Weights of a small GPT-style language model, trained from scratch on English Wikipedia: MLP 256 GELU, 1.11M parameters.
Each number is 128 + 32 x the weight over its row's rms, rounded and kept within 0 to 255. Layers, rows and columns count from 0. The size above them is the row's rms in percent of the matrix's.

# layer 8 attention key, 64x64, rms 0.589, rows 25-31, columns 0-63
size [109  95  91 116  97 106 106]
[[200 115 187 150 133  99  74  99  80 112 134 113 125 196 103 141 113  70 117 128 163 107 129  84 156 136 130 130 100  67 165 139 122 149 149 144 142 126 163 124 190 111  97 164 156 144 145 122  99 137 153  75  91 176 116 122 142 173  71  76 157 154 144 110]
 [160 126 148 108  16  77 192 107 155 143 173 109 139 128 110 152  80  80 153 168  93 113  93 167 160 150 166 117 146 159 170 119  76 114 134 119 144 211 160 131 113 139 150 106 161 118 133 142 118 115 129 120  72 125 175 126 164 118 124 117 103 147 129 111]
 [112 130 128 148  93 157 140  58 105 138 171  97 145 137 165 145 188  99 114 190 137 127 111 145 122 196 145 116 156  96 159 149  91 105 125 171 103  82  94 146 144 158 206  36  98  98  77  95 129 148 131 114 159  97 136 123 147 134 125 165 154 127 145 154]
 [ 65 104 138 158 133 160 159 135  61 123 109  86 108 177  94 176 148 164 158 162  85 128 128  93 179 137 155 153 135  71  72  89 130 129 143 103 140  70 118 179 152 145  87 166 134 148 183 155 108 139 116 127 166 122 115  80 178 155 116  97 134  91 118 150]
 [144 156 125 141 132 145 135 139  76 188 128  97 144  78 104 159 110 150 116 117 159  89 154 142 211 116 106 112 123 169 164 157  56  77 138 111 146 108  93 118 139  76 188 153 121 134  83 136 120 154 102 157 191 132  93 142 118  43 135 133 122 150 130 165]
 [147 136 137 165  70 126 120 140 157 129 127  70  52  73 165 148 128  97 155 186 180 133 106 129 141 115 167  93 166 137 153 142 161 139 104 116 159 175  95 207 186  86 117 164 104 155 104  83 158 102 148 113 109  87  94 108 143 133 115 119 163 145 159 132]
 [141  78 161 121 149 139 101 132 157 133 148 138 181 115 158 198 157 117 119 119 141 127 117 154 137 153 121  73  62 138 110 143 146 139 170 159 106 193 173 175 128 114 192 159 132 147  88 133 128  85  81 128  87  72  94 151  86  80 117 143 147 181 139 168]]
# layer 8 attention query, 64x64, rms 0.668, rows 26-31, columns 0-63
size [ 77  94  95  79  83  97]
[[131 119  95 113  49  87 152 168 163 128 108 114 162 151 183  84  86 114 147 161 160 160  97 186 162 110 140 135 151 104 135 148 144 129 115 172 150 195 154 139  95 161 177 137 122 105  91 169  85  85 120  98 154 111 158 178  68  82 125 128 148 156 130 107]
 [115 159 146 121 148 113  96  60 113 170 166 109 112 176 113 136 140 134  85 208 170 124  80 162 154 162 139 136 126 119 227 144 116 125 151 143 191 101  83 139 125 119 175 149 138 101 122  98 132 141 123 142 122 125 168 130 158 135 115 199 198 125 120 128]
 [ 94 176 183 155 161  92  67 136  85  80  72 106 137 116  92 191 103 122 135 238  64 153 139 196 161 125 136 138  89 116 127 145 124 132 109 129 156 103 138 163 146 133 127 148 145 172 143 127  94 162 130 159 143 131  93  95 115 122 138 108 141 125 149 135]
 [144 156 174 163 136 173 145  73 148 111 133 127 177 123  98  71  75 186 129 127 132 119 129 160  94  72 107 173 168 138 139 187 112 169 107 167 174 150 148 101 108 148 144 164  90 129 105 151  77 178 104 147 136 183 130 125  85  63 107 110 136 129 135 142]
 [109  84 150 130 119 103 115 133 158  97 128  75  86 172 140 123 112  92 174 102 137 106 120 119  99 119 157  79  74 120 157 108  64 130  89 141  89 184 111 198 149  81 109 150  84 126 130 103 137 109 111  74 110 114 113 121 138 122  74 105 166 214 161 130]
 [102  68 117 162 153 108 138  99  79 169 177 162 116 154 112 191 137  97 127 156 144 186  83  98 145 173 149 117  53 141 101 148 128 150 152 121 146 130 129 157 153 114 197 124 128 132 114 109 113  88 134  83 111 101  89 161 172  52 124 167 167 142 108 131]]
# layer 8 attention value, 64x64, rms 0.451, rows 0-17, columns 0-63
size [ 87 107  93 101 100  97  93  90 105 100 109  95  92  93  97  96  98 115]
[[153 132  79 103 158 164  73 170 123 114  85 132 166 128  81 139 180 144 138 150  38  97 168 134 154 128  74 100 162 136 156 134 109 117 160 105 117  87 172 101 120 116 194 180 111 133 125 159 163 148  91 118 155  75 152 136 146 129 160 154  68 136 141 134]
 [175 155 142 163 193  93  78 119 130 145 146 158 149  73  91 174 123 163 180 134 130 104 110 119 106 118 120 171 133 144 129 155 117 132 171 150 172 122 126 143 105 115 109 173 115  85 168  78 120 199 141 147 107  26 133 119 143 134 198 136 108 143 127 124]
 [134 136 133  86 123 130 127  94 167 120 171 118 177 140 147 136  97 108 127 158 217 135 114  64 118 124 104 116 166 123  70 159 156 107 128  70 109 138 147 128 102 200 107 128 107  81 168 118 102 193 173 120 118 117 119 142  78 112 105 110 174 140 145 200]
 [122 168 160 123 128 122 122  68 113  65 114 157 193 118 143 142  78 128 149 184 144 127 153 121  70 179 129 117  97  96  89 162 132  96  82 114 131 100 107  96 103 140 172  56  99  66 139 114 157  77  67 124 109 129 134 157 126 125 142 153 124 160  82 146]
 [134 165  80 113  94 173 160 125  79 124 116 120  89 161 192 164  95 141 125 137 153 169 109 131 182 126 141 104 135 174 119 152  79 119  52  60  98 150 163 105 150 121 143 108 129 136 131 158 140 116  71 112  80  75 156  98 142  87  99 188 114 158 131 149]
 [125 118 149 119 140 163  99 168 173 105 122 104 131 133  73 165 118 110 163 167 115 130 103 195  87 140 109 121 119 148 157 145 153 117 126 160 167 148  71  46 199 177 168 140 145 110 163 158 100 146 119 108 117 157 136  74 139 166 117 165  88 154 181  86]
 [162 135  85 162 109 129 116 126 123 167  56 108 149 170 166 113 157  50 134  90  91 123 130 181 120  64  59  86 156 126 164 161 118 153 128  68 132 135 122  73 130 111 127 150 135 100 141 136 168 121 138 174 112 163 162  77  91 125 106 105 176 132 140 132]
 [111 163  97  63 110 136 137 135 134 164  81 125 105  91 119  95 204 103 185  84 108 142 127 129 185 162 115 152 128 108 158  81 148  38 116 116 123 123 147 134 119 152 107  79 107  67 183 156 103  80 110 140 109 115 147 168 144 113 153 109 140 127 125  76]
 [ 73 136 104 133 115 138 137 149 108 149 106 110 167 139 147  98 178 129 160  70 169  90 144 149 105 153  78 139 193 120 172 106 107 122  40 168 143 118 134 120  89 197 127  60  85  86 104  96 107 140 110 157 141 140  98 136 117  93  79 101 135 122 102 103]
 [112 100 144 174 140  13 182 135 165 131 185 103 171 111 122 160 129 149  87  53 109 136 137 185 132 140 136 117 127  99 113 126 125 161  84 109 117  84 146 160 178 137 112 132 144 149 102 142 130 134 128  95  73 173 125 119 150 159 130  74 158  87 134 122]
 [130  85 103 105  91 153  55 141 153 120 128 153 134 171 126 139 116  59 109 133  91 130 128 131 117 123 109 173 118 139 153 168 140  83 145 167  74  85 190 105 162 170  99  96  83  61  99 136 121 104  97 103 108 101  76 138  68 118 155 124 155 158 104  81]
 [153 121 168  94  95  77 146  85 160 136 136 107 154 105 189 136 181 178 162 174 143 166 123  93 122  93 144 150 128 174 153 189 127 167 144 115 105  94  89 136 122 203 174 107 150 105 102 119  82 125 146 127 121 119 128 152 148 120 133 190 104 200  95 141]
 [142 208 134 156 119 128 158 138 103 112  97 160 198  89 134 109 176 146  77  68  93 131 138 132 105 135  88 123 156 110 145 168 160 114 140  86  88  85  76  78 130 176  82  90 178 113 126 140 129 136 130 166 147 126  99  88 119 140 163 146 185 167 152 138]
 [114 204 171 106 181 170 152 150 155 106 136  92 138 156 185 115 111 153 118  94 143 150 134  44  65 107 155 105 130 159 129 102 107  97 190 150 117 136 190 132 107 115 110 136 143 133 113 169 156 124 150  89 163 148 143 114 204 161 122 130  95 130  90 140]
 [117 147 118 111 153 191  80 133 100  87 146 100 103 143 104 197 146 154 185 147 161 130 118  93 150 107 113 140 105 117 173 159 124 140 134 122 126 136 143 117 103 164 165 138 112 106 175  97 158 115 165 127 100 107 109 173  87  78 183 150  49  85 191  81]
 [ 81 125 153 119 128 104 117 109 124 111 157 150 200 191 141  95  54 152 130 164 146 202 157 109 166 107  89 170 140 123  93 177 140 124 138 104 140  92  91 142  98  99 152 119  87 115 107 174 109 152 129 107 176 158 155 133 151 119  92 106 176 105 108  60]
 [106 148 192 156 114  77 135 104 181 117 120 118 190 131 150 118 108 133 119 185 114  99 168 139 127 149 104  93 109 158 131 124 106 170  94 168 162 143  96 105 109 197 173 105  96 174  89 132 161  85 105 100 199 113 111 164 128 173  97 100 126  76 156 138]
 [136 128 104 110 117 135  93  83 176 146 130 142 183 126 111 111 134 108 102  74 126  50  96  88 138 160 161  76  98  70  77 176 103 113  81 153 151 130 106 189 152 122 138 111 134 129 117 189 131 122 106  82 112 130  69  95 152  94 149  86  98 112 143 170]]
# layer 8 attention output (transposed), 64x64, rms 0.397, rows 0-17, columns 0-63
size [ 78  83  78  89  87  90  84  78  82  82  91  96  83  86  96  94  84  91]
[[159 106 165 137  88 118 167 149 131 104 213  97 153 106 130 112 125 139 117 147 174 168 105  94 148  93 173 133 149 119  93 108 106 111 141 140 117 175 139 165 171 169 127 101 122 197 121 126  36 112 170 120 104 160  73 170  73 136 131 132 158 156 132 160]
 [117 110  80  71 143 161  99 123 146 155 135 128 125 154 124  89 119  59  65 148 159 178 115 185 169  97 159  54 113  68 148 122 106 136 103 114 123 175 117 111 153 151 148  73 105 120 139 158 154 107 129 114 182 179 141 138  98 193  89 144 124 128 124 150]
 [121 106 102 136 121 124  90 161 121 110 129 138 121 116 160 120 146  98 153 131  50 153 139 122 164 137 148 180 174  79 134 129 146 168  93 200  78  99 180  99 135  62 191 117 134 175 120 156 136  82 109 190 157 129  93 129 106 200 142 116 139 141 104 121]
 [139  92  97 113 149 106 135 191 127 173 117  89 104 148 159 160 168 165  89 114 155  90 107 121 177  97 164 113 123 124 141 148 127 201 136 153 121 184 184 165 128 124  95 195 200 133 115  83  85 140 168 135 116 151 116 116 165 137  88 106 114 129 171  91]
 [155 156 167 148 128 104 119 154 192 113 140 118 140 125  91  77 143 175 117 129 160 101 109 158 122 114  81 110 141 118 135  87 122 156 231 129 175  65 164 152 100 149  76 152  93 166 160 116 113  95 117 144 145 146 143 160 116 116 128  50 126  87 164  98]
 [145 144 119 156 147 102 113 110 102 145 154 125 131  80 115 141 149 118 130  89 167 126 125 136 117  46 153  96  32 112 109 156 137 151 151  89 142 168 154 164  54  81  97  79  69 122 104  99 131 130 150  92 152 126 160 110 179 100 125 143 129 174  74 104]
 [138  88 117  85 109 115 122  73 127  95 172  75  94  63  76 118  98 179 104 144 139 146 106  71  79  97 150 148  89 110 100  89 127  81  99 125 103 133 151 141 110 112  89 114  95 172 115 129  57 112 105 109 105  61  87 166 151 155 165 136 119 126 112 130]
 [107 102 169 180 176 130 128 150 113  73 163 134 140 169 175 168  79  99  96 110 137 131 127  99  78 157  91  69 124 159 148 152  99 153  92 147  96  81  78 111 165  77 177 153 105 147 100 104  93 123  94 133  95 126  83  98  77  83 131 137 142 129 170 130]
 [146 118 187 119 167  96 131 106 145  97 119 158  98 128 146 161 102 161 152 154  98 155 143 110 133 147 106 136  47 144 114 114 131 105 156  74 105  71 161 137 185  33 148 160 151 179 169 197 134  88 165 128 105 106 154 139 138 160 162 144 138 137 141 108]
 [165 139 140 146 110 184 132  90  80 134  78 150 100 179 115 100  87  89 163 183 135  82 106  87 109 168 107 182 140 169 146 131 135  99 141 178 134 188  92 115  94 117 117 139 137  84 146 137 191 132 135 157 139 145 196 144 159  96 111 183 132 164 112 125]
 [157 126  91 124 138 140 120 158  85 111 137 105 118  84 188 136 195 145 151 114 112 150 127  89 109 145 141 106 184  61  97 117 162 190  88  67  63 138 136 163 120  85 197 123 133 145 159 114 139 116 116 175 106 116 130 133 110 100 141 114 161 195  97 146]
 [100 165 136 140 163 158  99 170 133 114 126 132 141 142  80 142 117 113 101 136  86  82 133 138 134 166 113  96 122  74  74  90 153 109 147 112 161 171 201  87 138  81  84 150  98 156 216 154 156 116 140 173 138 146  91 104  90  78 116  97 104  82 142 152]
 [135  83 121 121  82 166 105 140 164  88 132 123  96 160  85 103 133 134 189 194 123 101 133 117 192 127 127 133 129 132  91 122  75 162  48 112 125 201 147 154 137  62 160 173 116 160 132 123 109 167 125 106 129  74 107 168 131 167 114 132 158 117 124 162]
 [ 92  61 152 213  47  99 124 100 118 155 127 140 135 213  91 138 190 142 125 139  71 107 121 182 140 157 155 167  85  97 146 172 129 125 100 125 116 104 130 143 155 117 138 128 121 153 123 113 135 153 130 132 111  89 156 163  85 111  91 160 111 123 171 115]
 [124 131 113 155 132 113 171 125 122 144 147 148 144 113 135  96 165  95  43 114 100  98 160 126 171  77 120  58 123  92  95 101 116 148 142 134 132 112 136 153 180 124 134  40 127 151 114 167 123 155  77 154 136 119 118  73 125 177 135 163 165 209 127 167]
 [121  84 124  86 109  61 119 168 136 168 130 115 117 116 157 163 156 102 126 112 105  79 122  88  45 134 152 113 146 115 137 115 105 111  60 153 132 174 116 160 109 123 137 135 224 115  97  92 179  85 170 115 128 110  81  76 138 141 158  94 115 135 106 140]
 [158 142 121 114 162 127 119 163  93 152 100 165 147 129  82 128 155  94 166 160 140 134 105 121  69 135 118 164 155 104  94 166 138 150 182 135 137 112 189 122 119  95 123 153 195 124 171  89 112 163 195 150  60 178  97 111 176 144 178 157 111 176 105 148]
 [ 98 121 130  99 134  87 145 187 122  87  85 132 101 157 127  95 112 122 127 168  83 217 121 131 117 162 145 129 120 144 133  81 207 158 150 123 159 131 116  80 123 126 110 152 134 107 114  67 152 119 167 193  81  73 150 171  90 159 115 115 138 137 109  79]]